Weights of a small transformer language model: vocabulary 1140, some layers without positions.
Each number is 500 + 50 x the weight over its row's rms, rounded and kept within 0 to 999. Layers, rows and columns count from 0. Numbers have three digits each. The size before them is the row's rms in percent of the matrix's.

# layer 3 attention value, 128x160, rms 0.0949, rows 64-127, columns 80-159
130:484499438505559482497494567500416476511417546508455542536526448487424470448478489570410497515530508501444519457447457578467540487564440495553540507534461513495587488528538416540524477538571661580543455478463583537518603558558382543453506524
092:482463475479451454459445420488422507564455558506512485451540554468444556454496503551454440452490466472561535518537469469426535485577533491505451516514482465466540487428470462405463476564452508509637614469453524478486561625588489483498531491
084:448479531524496505408491489482481549446540460506453467546513564427355570485471542511487481414445578450542484515542420516540440529597425538475577470448472413514529522583502411516544515444470437422394542452527448485510479399524491578524493468
114:501527454585460492439486457511486486474405576492459581502487522573518481485484517512401541379493443469515502629403499518543549545446483434493435438507508483545477447532603492472496584504513515472524578538513607470515521391594530506488504577
113:579485494520479439507456492442531517548562481464512364507560482487546496608401454537503472491423486529509575442521511403586391460561515578495431514533490434431400523476452563450532505526442474552505444531531478461508500455460523455479450478
094:510386509505483608520573444490476467576504560579535494472523491591531528547510513524561492536457495520544466486535474524593459513435474532424457453510501406565456429515535466488499505524528470465497509501427577423515435446496507503669502566
103:510568450523460417501441517505461530419555452506501556482457494502547546469483467526522575481526505516478517432487498535487485574521417561564524457521429492508485398543460517468444467571514562595540515529474503475444585510554462503534550558
086:545470452440466492473461527537563579564454561458544586477556479453421515456489519477476510464544483496498329529566495569569464575408545428450562534447468631496490489443510508498499480519441554468448458505595568467526503419474502491627570444
099:488446516403475602572449547454518472468461633453578509456486434422486551512522466459458439492410485501566462499576480472582447470438577481475466447536579568517470462500516570492581522499466544517485458541449494538535450415491457506546503564
112:490523520476372487546412487563477500520436546566553445506582452369513557479552534458413490573497491572470433553464511453454517465531489499478452503544517567496525502421461522439475479500450488503595521450481509490515499579538379409436513606
115:416461520481506514475517468545577560434494508468508557537510432560477519432505466611364496533533400511512487573504540402508484423453577519492537461477487586526472476557551489464565575511513602387477584453564531461466466476395429490510393545
099:473619481447468449465451481563467500459490549517547441479450545468486553568557458524468540524524455430506464517477544526539565502521439510526499532520375503628505495552573511412518489493453463482588466415515592482434634504546502531385561620
101:494514529519457516475514530484433524545579501460447494505550521493523542516421511430536472558490467446502527533645459437536434418491564560504526577546637453474458436465469422451458512510486536512544472487467548482440461554406527539512519505
106:502542473513495486531539559518475621514512453525409551548481444487505513537529532453523503550386507478488435526518432548572534475496556511390468471503555493474553428524540514547540477494506557525494510428457409412489552514535531588554545533
120:436520529602497487508565435525490436483498555511552459544424611556572509482501492487528519526469493469528532492472558469559537459529447611573468475551400332444477501630474487544477550506506481547474514502476527628459480473502551428464506414
102:543505503445481461455466440493574481462568541478521520501567399560493509552505481474506548431481521536572483458517482515617401563461489480468472464502481520508391493478494505548490489489529426422449502531526424505421468406465513482617618527
089:436575464460514469462479448491441499413526526491545526610442634547500508445406493534551497507456482485529527436409493522454555522470435514498498497452593527433462483496349487482465537520464495499467545483487579543504496472539449511490590468
098:469563657540530526475473550393523467463544483448461534508493390487544474487531538534539470442408664508536495604520480484578480488453538415557507433519554476536488506561483423576524558508583521493489513511474437441560465489486538457560504502
099:503523612568529558442491420435597472632532469510495489544463519514527470433602480440550514465485515486482525519506542512483477552409501483521435493531551551604544516543564548479487568535494362479495427478536492521519372513487606485497446464
106:468512494532548429589603484448518581456537533454498532480551543533490413527537526507481561556542472525475461423536459508419433519559504588407514428445546537518594530470516537479482502414534393425426502398515533430519553444545526494509573486
118:477523546509434519486438516527541494419520472541446490557557390427486500515530504426499489579512550483484525490510497502481417488498508437542451533521504463466435518519402542500348497514489546507524444503506413441464537503523500535509453504
093:536590473461453466510514472473503558480486532536531516580505478455535470477446540414495536447487489476458492508510513550525532514544513477539466477489570487495515477434401516505558420486544485563458502592533472493444524470476496529430513546
107:533508515533459479558492503431454510495493495509524468481392420523503540524575540502558490522477502502557543433546429476546550524571502461467414533512458479458464452525462569429486521471509445555521567494489459507533474484512459466470574487
096:461482497509458553544443340489478486462519476478550493390544463454498486449470555513509445632540497493508476568454440510474434473534537493477496528579545551583532488462566508481524523566484533464528562421580504526510459567551465459599490605
108:421446513485499497485431418542508568552526534546506574555524431572452566462394602504586616507527466468431454467469487458521429546454445500508469430435410470462471485532479539421454557530531533539480456518456454436453511551493504505453595433
104:401586473552475474447522418482438434533531495526539405443507558519503536569439505549509526495557466528491589515443496486554432456608427542602527534530382371500551495565471465445562558498470554556511488446481528465501548525520531426385450455
096:494447528542492541516628541508462399492495564464501502497503433484468521497362416465490445543478481582491494533490520533514375455482474582535594529559500427469525607507493524486504424415441515491399482499484454537512507498432465466585437453
100:495443625427459537473465438557506407493520531488518501450585548544440555536453537495539436581485396520480457489415445474547457453526547479483521588528480505540561609553611475417523487432496482488425540439494521479582487446475514452510430466
100:462485483432514475453541487481459505570544485465501544448421444582542445523471559572568524447498490452559558424473457535512391558422461564500453490490506503506524500640529566525502563523515489460500499416536464436481532487549472603439501453
117:497528441550619510503571496464499474532489540470525553523472546522568459436506458495444521443558471473476603477466589563472618461447417462520499494519475470511511514500489416605428531539571555525557461550562537539499442450492540555549430456
121:607511495492475549541549560507491460530477499446481449512519446480492508470472591466520608498466471536433535600531465506509545450523609572490543508501644492417457477480513430523535464445571519481488470567469461495441481460448543588565525526
103:513575448484566438518502600533439504535534557472387526467544468472482418467525598485550555471578512521410421467541466571473526473561536521483570607473542520509608545535555455515407471471509494475525452510486480461502561512532495450493600494
103:572444444459548526620530513526517426528445488497464467447461469446549521501553489452482520464438506616559512469510491516595520549508507577516508500537606533471460566466585574451538596492513479494542460501458548555472451519567422535475537529
111:443496538505531482436517517499454586507550509527460553528484501475468491525435502526500553415521523540504539527481439504452531545592420592488552458448518496485578425600564474478436496423595501501428466495473473508505476478607534497425542557
094:460415558551441582507479498481507454475483467490541365508539511520558551493479450526430399516510493572560517550517423360510478394574473493512550510555544480478497544473408480482628488511376543512401549484535498462466511505469434456540425506
094:494416523496476532491513498506579514609481456511513476481463473573529539481544402530472591482473498560490496549416476399526444543479548531540505485437548445547518480619623533528518556454552409506462475414425492447507440501499482504479400561
099:534507500410518520564458480485518474462516454526495502526494414586454488489466595400617501537556514491487476480522493466492455473549527425491482423540573469459488493497479554562470477477550394545444506517443546486466456486452543497405471424
120:491485576493427614554479442457433407412450501573608455472422477477512489532501494451500497479428478535487505486495513531508507491502519495496497558538559505469438579556436536598533460540527433530463450605518489536540389483495495471549456531
091:535514565464495522497456538475504430578437446538442506501475474422541486602484477626518424490478470508503461432519505415514503445471517423521521504543528584489501581515471519483526534531439474555450471506473399445558448553455448559533457527
076:501513513487498459502549436444499447538429514571503487564447630511451418471547537588456519375539481484521553475481520487401584533482484547579529565400610412535475534460466386556523451489564538508629545526492516447526522463523612561470433495
097:565587485404477452481504538604451489568482512561543549503486434514464541549499522516469487508509472478442463494502459442565557508461554458474521442459490545544477487437563530483480530461401617494525522504472561447513584540429519612589551475
113:556507570481541505486459402487571527495515511424478422429493485533484417525551467532491534527545478540568492481516530533459454498550469435468501470501444564589540482519550573496555507475469454411520526492584502532502551508520467462407515500
091:436501509521508473497576533480467537473525436559506494576541457508484515538471543489465508527504543520462473563565506516470429471440598531432546447439477530456476413535459488504513418551492597506461465511442432445452546568478414488462502492
106:507494527376443527460505505468466477555489505498456460550525391520422466480504566465507415472507555457404439506580371499512405547543446507445558542503498530500507489454440494542535529364609488437505422479422424567568405564479451486473456473
103:562490522469499510449512482463511529482512530557564498517525479408419508423577494499465402484417520472437521417434496436485475502575539462511503559533460496523533429501451585460473499554560509563601456483441499568578547576514476459456493517
119:519575448543543464446563453432487599458576501478461500496520571479512441421479449549440569516534543540489498404472619522450531498501481434529468514543439476520500446421433460487508488505524545569617449502525495550520562482499534508455531528
111:492449443600562498512559446503489451482443485449475587497451501483536421456498597460531582461517482549500459477428545563517460526546441573534575525590596411510535473543500448570471537452582526527365469527509473500523477472488599376532503434
106:575521522500477475517479497425435429524427418584577489586492416496483519490528540493484354474470436448397520527477482496549521427504484490466484446511530514458423493489441568545517543508484576489493462545473458508537468471496527543510458475
127:542415556523460484547500463465496435495492570529541511462444444517472538487540467502509533437456482545541536484485507476559529505432493567516500444499467522491523518598603523498489490478558450495414473392520489483539461405513514552472481486
093:503482549553462488444516545540462429540564512436441443514443506539552542432392482513619455478480441526517482490496499491514486472515484534495615545523563400506561462484391468455434496486447473510362506423481502560428492494485571492491545460
082:499431435449498528570535486482492553577408532506452460492489592539466549539510478400549457476484459444515501496530457389521509497539501541494463480491634515508496438540520596541501507539396620591536500552448540491515516527515501503429471438
101:480560508574498565482483476488579534554538481561506490539472503443514407523480480663551536601479556486532549488474547469489518442469513560553438506494469506528492499635625446482458483541549513477535535511540437378487467532483441514552360543
127:496537495506536523519482440461445451484444504499626429510420568469475467499576485505447483446422493563491569499451541476487609476561434513560533474502501517522490388497423500484455511504560454535500445571545499557523467433478494517431482534
096:572420474546446477444542565493430501576379467457422503532519505505496545448523564520430439514467464551478470586471519366482482444514526477532531513604581499489549429533456495447434482516512618481510493555460550449468559588601537423486534502
109:417465442498410557497438481504475547502544425489475476583546455455467543399442509569483525529529529556490528453503553429461489407460514484547550485471584447480532501388503481508519461519519598482532543511532441467513553585538509518578484511
095:519426502498517547497430454479480457533483490581629485515421568426555519431533487476542556530521530476556534506490565409503531471528518482556436480527523531505482475443511491488507567517438457575457527492599440489523438447551605513502515460
101:545592498595493507484578522470535442512447409531478538527463522573427518453603648458544554450475476449423504541505500551525536488552460431451538487483542487457526367628544490538411466423603472535539487550394484504564496434512598480456505453
095:506501553440461487534474451445557486433532415458514471552541488581565524571475457557507631605489456497482463500473536530453376478520528565513544503518449413554440479494460435550472531437451471458454520352527543516531542492476572495604535503
102:490491453585489490427602428507456427484440466488554565561431508459545520502457460539457430485488430459442517415534516507482500513507424529588505479534482455416548526438385570443470465502536621481589510505531547506484565591534576481530506430
084:480552489518540426454430439523534514427574523511583521548446593582514505458501456487572525429490447361473467515488523506487539534530509493494507576449461614503454490533484450472487477511409369427506627470596505455422515476459560476426521511
125:467530471528534530473515589470510545450503424553509554573464499514619515421497482489545468586513552481478490447534436547443521476460478526495546479536535487514442530445277401558443502532482539549457492536495487520555505519491485503502573497
083:517462528564458591485510616473535562424416598417428427535537504433526482514567444388402483532517494437490485531604528481541532484499601516497532460441510487533448504505506535459494504485513517465554433595460564592508515517481448492540558496
117:511494425373473425520460562410498548477575450509509563465549568498430489488511577481543495565515502431547521440576423410496459496509574536480580558497527533504542492509478487422491564444510442452548501391511450454504515575478517533521547470
111:416515563513426473453512513432539463544469473529516444440615446542518498491532539518546484584472508570460484486493396455486401514525525428463495569534476512469500569526400575471538455468375522464458519435533464455619526583474529487527496464
# layer 3 attention output (transposed), 128x160, rms 0.329, rows 64-127, columns 80-159
106:485531519515519448468583495548539635488467518470478591507497500522568446531543547419482530571504530443505516518487599545553529493494450512532458475506387538541512430492537508453550509466450511517442480527503535549386537526452570431467454485
093:496473546433464519533598541479515482468490448513570522529488471498578412446410477527444466479579510568455446471512449553515495459414466461560547485490376402543554521462481445614605567447560478405402407517568538528507461460492560539444458542
090:499656487530508447532537500543467512566473469519500415497525569492487428588439517502488576507542564475468609498522513513555476516520491503508515580494490459482496517384542547616410536464511463602443511489564589413477492526514467552454474542
104:523454470452554464509606387548524503547542486462472430474444522548508456480446432492465527545503529456498478479498504515512679463412449472477540540580368556515439568547489448507536453468575505502534492444534581549518514582506552537425506484
107:498525535525461441489427596462472447486456463506516442474502503415506538513504518485553475587472435492485557563481481489578533575557487644524524522458572497541556482524523448581507519582455373489475514424514537441440469422547489428524478490
094:518488496613473443489460429460525416584478500518500533495392506443580449454416412507501450468495453514432567479391521441511517452552508473512510443463438481423463507498578559596589408461464504484461438461500521522548484589506556454491501361
099:526469482527476531466432467505572478518449528495614528382502601480488445556564461532489528530566436541427547460372548452513545579570465535480501447564487513544457547494454439486541602462530483474570464413502484520486374479486555465499540440
096:475491503492505590449488601502456418427466561497547468479490466466492468560445505535472538458518459439543511430401487506418539511545583451539504391551579489458506467561475501567545421486462534472499477614570500570526427581491467568510518570
091:471514468518541397570454517505491505594530511529426550527536487496583494534441514478529405544463452464498502443454550528546516435583557574447460397559499490542579499474554504570607503549538506475455618488542497538456476547504561534485485480
110:603531497477509523505459607483479468424473410468434566539513498528552525520462503466474411516529465501525392520484478542433544433451603378536504465488504541534508536581493508539594477500475490403576546442499460569491521451446501525484537478
093:432495480419469473619548575502482489432456409490546540552511451612471502463545483548581501559538508523441436484536474519541479473441481488504430484562465541510621485442465370527496502495460416449521496529509505589601426513477476621439576509
099:469448448511487453521405521497550511463450464453455463493552456445471503499479556555333535548514495584481477575367556555533515505563570437548417593478477481519477555479469553516583472553482504463539505465474494487473518476539520520458524472
108:535513493496448439536498500523444501594451490528518494496412443490517472510469472602614453441508442527420519502567423495485501532430428581430614474522457495538525499456504509548520488502518556476405489504498425502446479524476583483578476479
094:504536387550435489554431474587444560545496546482569515454588491524529591576506498504536567502533604481465630455518457378450483557568545482464509530459470483492465487383497548515547459452479521525427504514486444534469486560489438647511497507
103:434551471505569465527608491564443468492537529528476549554492454470377470415457531445506552465592517588466611464573491539615534574478395482477519497498427497439524513483558494528462501461552530487432467517521497477463599492640570507539596480
099:507486489538538560500486551447466421541407520507490446513465552576503512537528509524509450337555501472414555425486564417444486567484571577443495543484486480486506558551401551569452563497515537469497382574474460494530523504498514457494547455
098:530432510534489530555562578546462614487572496410547506472481525536463464463496509573462585528558606459577582498485531573571450500513515557461430511548490474481488511565495529564581666525479504453539537453471474377418559531555557454544395518
101:399429517521546527490503515539443449633507499456469556643484544494444507520499499478571505506562414578531548509557542580452436570511538623454541521587433491444469486498487523444501459475541520485444420440528435527535527515489516477513516552
094:413508503504584477508474422486482505391433515482486461472545526457473471564537595538516508474531512470433425425549566524528460473517468475492488554445499513424488456480418501503433406523467471480550577476491433429449574440540501499535563553
098:511491530621517480502511441553495506464648519587462495445440480493432543414432586551427496561454583568476439542443542506509527554502555515515519539619489532482473475549535538578586544584448485588530492484448536526550478527464407463511549460
113:582569506470537612502459506472539494469511531445467453461455506486559562504540613446604479437469522512434441468539462471411472559541620567440503546461469520536444508469469540523546563517489492454428536517418461492519382444391483452459582489
092:580581477505545490556435544547425501563463556522504454360502550448522470543483482435498448520448506501450462576605512469510496453471459428455438527589528541414429477527625461420397558546468499566549384463524453561457531517509490516493471497
108:651503541505500547557426497523457493533532548506535542460522547483621532436488517477404410569502414595402500467436545505476418546482511524521454431458445507491499432531500557529414588451490508464444464515515467514538577453505470425549476509
095:514493525456487503365547532400463522566514439465481472535574444524488506491511613527513535483503515516567489528512485432521566497445589418480499507488415543554556550576464489586430502407466398454493519453573474517506479502434485514506635492
108:541510456559468451482513552409514545408521471508561415430495551499495518541540434484479573476677490451512484462478421523486498506598540472487476501534429488554513483464480495511453621487398446519501554492562593501428545435548497487509531467
100:500467467531468573486557500487432478479510456451437544577500518407456519481517495550534468470480511585559596525490576521596490534473442570401547548511489423544459463514626508557484520504533350468451422538501654435537517491518520405537527532
092:512557448458491551427546443478544532514452468606455536481472407454429553511488533493543519493431502491502515533611532451491508499508519470521500433481512529383469433437511469516514593480446539519547510530462528559449547443582506569448540462
087:442439434496558485482459517549484469426446506458503385559459459471508457493506611483600512546596472491486474470542510502472532479339532534586520498502411411429453453562552555434484446466497464510510549532530552461537466553476507484465547592
097:550472461506453479468443513471620459589587475518409455523522528524460583553449521514510524475478486500485550439348522484519463524552515553510490453483465450531462462468508508513428536466488406550428509504468588471514507515537586464489484408
117:461453504496555503537543502440517559513522514501494532614366524518534541472511465458507528623491535422559529516596514520480618408426430505486454479505493547434432428494512504522510432430475516550530479606494460535545510541555527591493427505
106:471459530504516519468477455573499474490557406533476464440457463582613515494467505471511507515422413496461461458522468477504489529500493499365548488589555442510566507369483538451503456446492488588496466481518446535467430562483475491494510474
099:459517516459486403482491400555491491476459518498405522478434528599528521462428493589524547507483439486478507559509518525523594511486510601548528478536518490466470479410442586495469469499502578521499563568467592560499592465469526520488520482
093:549582511633441425517468587541558489474369502464464468475510544581414474524538539501407527398411506498437458412481623474498414473449516498473548473434619439499537505479507466441570489523543548555540479587463490495507560508524451454459517549
103:497446491570518488471562419509467422473527527444520488449451514530490504542502506570572464538539443458506508522485492578523535424435495459537479506623551542562535548477422465453490508441557528470487447491560545436394594490540503574514476415
091:562574481465479578477538515514465523522471457523465552561574574542498485559537500496528514453530564390447478538552435513515464522470486483524517457524583445527451471513583540559547446576504464442594537440514500448519495484436489523456522505
090:482534395494458540539418467419569497489460523430497515475457481397514539555475513511511467488543391433443572532435488415549471497418479390481558481475527444439598520446634464449448597459536474472517482546571446524486529535526511454501578439
099:518465514586426514595470508473487566450578545460470391467501570514641555484550541525524439457519519488478458446536472492459440502380600514461568629465541436520468519540459488492449552467521394501471616442486451438474410463555457459588521503
103:588526508532587508531460482469556441524528502501458518567508484479522531474523446478476430391531555599587458500569629541518403519533436455447505406528522578469582502531536549443494462461492497529529502458495500530481522470524525513584467501
090:503483460411451496498523485511501522537530404536559482506475557527381511487533530473609499498494468483519511542492550401537438583542562524505571496445531485428430475538506477532551424462495556533462454471497598624438511538484541478522582471
087:441498466466501529551480548478513522426535481400505536473500541542517460525511481512544513486522651490654533521522514537556452397474404456483532550440486470504501508546531550541562580477489441527537464527462464552554439533457499451470437440
105:363488443479389427572413585485569475554508481573465490361500465565480488495427552423531434498477482532547436458478495496409508484504499394490488462554505523520423587481407507526505532573473428449587470515492467574491472581485483534582532506
109:481440571508407543485403528470490531396499497566486511417541507435504569513512616517439471463465462518563452507483514567471487478494545547455495430409544519538466516543553476543353518445459440505592505512446534526536468407458542451480522518
086:385523542574460506526381548480438524540532544550498505565518567515536555447369522565501510463503557457537460451558490473527525610537545479611441549552516454514525496395457478516475528512523507458504572501467459451462508564494507496486519463
097:576590646433547513547566505400463530512487516552495517500420634490559509531498477458460483429537447442562576488562513496464454498554466522509521466485549472532470523525409566530436448494549524619393378491481463509438491455497397444546546505
103:483567465391492473580561618451563515496442509541494492422527456478526489550486550461521447505543561543520504580417514527496453491510500488575475559443484467544419419477523486470482543517469576477434523497516580560464480443476492480559558491
103:450452539606529499514418541468524575486478468441536515482483467455547549489513533509470471498455479504470475541544417520476500504493514462621538524564458541516380550509467537506493564432412537482509478579437475407443503545472529468522510509
098:395548606551553544410560460610465520514514542422506453502475526524441513488590488460531482513597559601516627495647488534478539517515458526444571471506492513433507529529518423479449417382575497522540424565474495546483534453555509534565548442
097:470514437416438508486480658518547480591487443501487566477460499526426520440478454440591542391577555553602486478516505543379574469545498590520489457517560549492527492519522465533424428511454462498459575524529544443601465508497528503526392443
104:531527502538516487459515428540591480496461546515517474539494517534501392444526510586557607517488527505530501438459439541615514500559544554465534507511457498509491498501533523456487442545445521490510478549489506375483607565508445504508546462
086:499442502576567490501534497554483620485485485522592441538545505477455472561462456563472562524463551465467453444479559545540476530428469559426594512479413460404512497523504500433562589468509591522512467564489507478491580542507479516509605454
087:502450481513451441494426424506569402451467582444490435485507479548526566470494434539508480489558484525522602473469444494509556447523462525493449512470597400508560492584445569500501488503436604557428475430452517542543492602473420557466420522
098:474424512395513512439493489424517476507463467451602454535571532613541467541500478500587531558496447600509558478461483480558398509559578483413586521420582521483517524441513456513503594500510485464499504527545532448482445537482480571464425483
115:472524452438551522474475536516518573487516525474480525473480522522450413433459478437442524520495532547526500448475585519564542436524481545527454554532520484459537506482555472487507506566542534501539554448593497488483464411610476454493512467
085:434458421548472557453544499582547584473508498562444520450538534450503451590460458556529522516490499587522502446514582480451569602477446509533517420418551526454490580461586403519588386519498544420532512406593539529485523468458461497526542427
098:434469591492546598438526528455484412515513521482516531552510424489474494512592458519425478554400702519554508495550456500479463534557619510547513554551367503446471501490585537584508543569476500458508458489529529510566442420447476572541598460
092:500554512487480460429568544522481549454547507547540548490522331549565552527556464421489454514526532576533504554564479487624491502582517487570504623513410593524501504499546515474492501454484492500527610537587472509497519430474549482540417494
100:475369564545572573507440454569443500546676619485448460544519507470504470412501481478469535516570434522504487465486491435469556422514563532513536526524473471458475529509449514365554446464500520488428486437438514505536535485593407522553559471
105:488503465554484490454501527520569505561553479509527544472429392433499565465524452479562508559543503508488488492565489433534483581436496456516519452497511511463460436476424560542473502514609482453486614540444535477548507524506454473535643461
103:527570506485537503496594503510602537544508511463433518429495496462439544409467486521523657528486529504529525506500556439478471550568444450414602505572436499525397557521558408508525503563450467499481536429422485524512564420496392583569490470
094:476486507463534492558544536521456545478502483487507433491546505555486503448583543502444572476589499428508479561448373514537411479450454486530466446444570399493635483533495469427382475478571472474504499517502467463544490511517478605497419471
102:507525504537439476468443522521512568520538516494559455558498513481537506523566331468483452510568474416403537484578622555427496513513554509516467538597452498502512461512452548501499542491519579478518574514437436554493423524508493515585422512
084:515516477507541501530505480435526593397566516469497535540440479530598547586546617434476440512493537504503480504511576552529496515558500473458435544484462462503488531475412540449522490578509547426486597530486424550493508487446487529443480440
100:461531516481454518529489585565389420481532511560483543539507503470436509569537547493496449431507501539489429521439488583522401520521526616449458523493529480468523432418477439589446502554474513546442499539513524535444487429480471489524511568
105:511484494469402517557465511427439492549579429508535457480485448452467538477537432427529488547541489431475467469459425504422504520454543535505495462511520467501452456507546472570435536489449443492458543456429557456454506546395494578482513445
# layer 3 MLP up, 640x160, rms 0.176, rows 0-22, columns 80-159
103:569540412480451492461464513518474417557474455557523507514516450495524501577494528531481488534446520516538480536484559441543550452521496505514520499636477488503561489544478548537459407494513478471561475503445493543499556516531421462369394522
126:455524457503496495426590559542532453554586521496468578494505527560458517573538438547497470509499561491535517538471536485458505510584479512420515582500597521501514524547468514544572525494563424427506509525493436529543501495508494469574442409
022:458575561551468551588470534445402504578437547486498489598521492467555473446474532654516538469548459477532425509446566485508509567448473499492533486548489503517518552487520372488454448578515532476585493450543429468497542535574434570506422387
123:527444468564621502399523440530522514466468461477426596634580511549396491449541472459586534515561456538510462441585375532499499439523541462445507475467550599388510504468547470572418484524497492476531492523516510490545507532514482484462520444
100:518520443419489512503519546538517556527551452542438555503431551487388558609580559481508466508417475519475456443476610426488492478542570400562477457539469483454381502450535502417433489457518521591495353467584496466395394505544501465534444498
139:439496487440466428547465569388495440423552425480540507539475494515484516414495537431521471538483613465525533503521412375518489561511462549582528514462465519423515491375447523590484539479518559442451501502508551535551511467549526460481550457
096:481492448442493618533489531429464503474391456430512460556503485547529459546475504482520604520583478506574423474504455414489480451523510459537539491544492526481512499496506530545470598481619462448469473404484548457468544480475529481467484492
021:519522549538485478442449473486519423582494474607476537459497478511587440578469431441472476519430508480537378515485451517386411417533483391526450511490483525495460492475470534408507474527521525447444368498445473527498538503471597495502568558
132:510449497502501566510503449472405479532426587492527564559551512505496525523502521486520504498442507526482511592514573529540475576448552542491458569492590480519466475396467534453518532498531517459492620453613472450469466487523553525548484389
059:523515541561460597452516585462508535616497506451488500378461534522498469467554434485494505453516613471491487517461525502603511487483413516496404536438393449472506439464529490495461482451468426555597515402493509599502562479533559470491421482
065:523450568549558551476530542513480512532500498555559557501496493523556571543511438572505499500629556451537419392519529494494553534515456456506389481557466532426445439407508451565483521528498570562501521513502535561543435546508439520533461484
135:486484521480535496439413515495441514529479420449546464497510427531513441507520428462588508457467594482518462445487437544522596515484495575538441472498492501427460509507476437531519360556492524447507556507479539618478437453504441486488542482
032:542456517503503496496538606395571460574506497517415586528483451512548534443433625500476561461521447481512496506476510446536463449490513470579581529509468561430607450570533496470493449529452545504470494483551502583534480570549460547526539490
123:495532451456439533498559427511488430523499556524517518477458500489527405487558479394489494606496577554477427452434484582450556524549462488511475469609451470496465570466497539542472529547411514585480494493509443499532415495501473437513587502
134:433482531512481511544483474515458452450497457506574593576516559507585541548576504445465524427509466472420495456552406471538539529446432506570502522533475508592529479569592504502526462510563605500564537410453542614459534468408438425494450414
058:544464608506416431504495451445462521622465468541492435481576501483546525524617455440553476485527543486544487532558554566469563561562445506461493502510519446525477490509617455428412438532486540407481415456548577542551490436505526510467450480
013:552542518478531516479515557361518547490623432487413439473506472547464475524478500495487456496602515515407544495487594568442550467622512529496565470428574530541570434454495455530515504531490479535535548639592485483433548507480487531530504436
082:512496571515525465445560492552554525528541488445477495521548594453433487501530514541489449557464517548500440509353526344468496512506547471529434407528495481490447479460609497546525552601490487503454466524457517480509528528361519552473540425
105:457557462518451513495543482555593435581571515409537482554549521523513458503554617549580499629497476400498514512490401490569546504536530529546469490500516457425523501459486534467476536435456494544501533620574503544465483490470427448504553519
124:538516535533579426502566381543408400508567573586568487515465495520437514478417499539492527528448526547525541511435522525536528514545524453489434465512573539471407487472604541416432411534473536490480593458536488515498541500543456575484454456
107:498515520525499521495547514514538561544524484494453548533577539544488456585451459476509536459507488445416535497532486442538514552557485517512361401504517485477437390378473471609490493468445455537477492467553513521475535502536621479508519483
013:530411477426517588448487424435478534501517529528563533553504422565515459466490515554583497449506455496493438498463519475474496524500550468493568451550436543513499575562421486457478551492533406634570438539512446479502468414489521436482516542
120:483455515465459494552510562475513450537560604531537468548532533466514482529487500498447503534465362577505466479471429492564513517513525480573450539537480429486462508539495434492451462511428468441457495448557527598509389509530507460585439557
# layer 3 MLP down (transposed), 640x160, rms 0.0859, rows 0-21, columns 80-159
100:484500468498570493551479453445503497477592510537461494537529351496515487610508465557526537476474478484523511455454554486527545464442520481546531485498562477554510519513475497513477489498550507559593528527418514545490568460556509635520495421
123:430500483532570465502541475557631479522510438419529437440461506441405549497508476498473509477508502481503425553442453587474438552462494513480600534568521495536465562515556523524456475402471459556424554532500523620447507536488450425533417556
020:420463524576520582481526522486430418573489429394531520539482539480600410510556471466513445404492422501507478489466454522617384473485475524533561485564596466528549541470548438478519517499386432544478560518454486455509522460558573545493539515
123:511465442531434494505468412361541523549429477499495558592551579552369449495479425466435497527512506509488513558592512553450396531509458480520502503469517520513456473566441443512474480558483511397493521509574575453421522579504616545483482569
092:511521505491503433527539625436462396534451543481500421444541542532485424522460536494464532533486571464535594527612492492461423496560449501401510497510449457431545540384512454410453628453523430501423489477448474499544560529557475464571554532
128:566475605558532455488541475496557561526374533541518566408446525483515600434519542552576435534535571542537583466485441494518514483476467500418548444494520519506469479470514561560496497588435448582564479562532532547523531456514529485458527534
101:426453445517566558467530501598550515584474492503528541497519538472461517573464557560495481508456404567473597540560513580541525443391570585582437498563462492511525450510517490484529524470623459447470504523525555519514478466434519512392559587
018:488553413573494551527460569515459469493558468474476397492431551506471483522544427430498488465444491620526462518513520561557433454495422496456550510542401497537438536440547535555490494509668519507481514387439508513467577551543472432405546581
121:506465398495488518534483505513538582462520527525516577440525535437548577560452487509574425537541564505479462541435518539511485501598476436568542453511566533460499469531467583490495558362426514426538399458485507422414546595390424564522371505
062:401538493565526546505461525436499397472495505511516519404535417458564497510458456456443517422449530498408533600498531490422482381535511506575516530457480498418492498469536537437452523538449497565539508462526506476514487489486518502509449621
058:446480504505441438597539503537442425570506537471576518469388515505522617506567513513518467559538445440500505485458557551471460497471486534452535496558500512474549513457558567377510468408493570513471463516409485501571439458567473496506472484
125:514542499487474460495565617380529517542490528505599500424437520521501479455565469440560494509491492491544473521548499382485481542536457432616563515508591470524499536503599547432544469502587555528465506433492469422511448461395453504402506495
029:536500505512544469444634451493542525488450509504507493535474489428484536495557583566513510485499476448546516482445561480532506543447539563514577545501415543574496585546528456411514425510492554586535505590466514479507499491512566516696555515
136:526542476521436424579514497449460538472532509502463522424534515495567445448473569408544427567489505471537530372450508473511555444549449504445452572583608592521540496490473547516567482466432380432460477543406458469437441447492495507520474506
129:527499442521442487473496426471513466577481532503539453475431555473546494497447589559419599537486448482483528541508509579379459475547433522457528550564544440478553582496463567588480583457466502494533457479497374584498461492500458445525535433
055:509486451566584516443464418437504467522464520600427420425471524493484599479547483519475548531494542547455522501527635451493427476523526410500531625497464487466442570456503535522521597464493465512534492531472515483505444531380467594485493482
010:529508515576541563516469521575478492448482467469583476487554513428485515483415510550527507637437508519509422443541458544537465552439521460506348426517436474376479531547471504516548508544473513578431508491455474497501531489539529413520508528
083:445473537475578535508492526427588516573530421430494424446545418465527586459480456579494533524484588498394542592493449473510409550482428516499485561536536492563463630505580461508432438473554587510490421534433570477560455436488530457486490513
098:495494475523527540524465489450474594527480528437512552484516536541532440567508494455464428448543567447485573524565466502498499405630542409589515538458468546478575568566521509433509565512543492527392506489419577469556504482522541451591408461
141:475469507486488528549514441599497430407472493440557471553545494490530479566510501526494532508469566525463469505438523518473453492423567470509472468495444500495499483536485445482552489473562489416424498478517544531554581596486541532462510566
101:534509524579494501499514550395494562464440547440449563469590556457500421581575493385479526520484517550461534560472482592462483405540488523530511549492447446475429488437503482502467492570400462575528471522452474555522536540515493529519569489
011:423418570545515553409574451502534576538591480543453478533524506477589419420478520605525511460541508474529415504575520439458458465528552521491516533503529472439425479505439608534504570465505454462547399495443525409428542540486529502425447460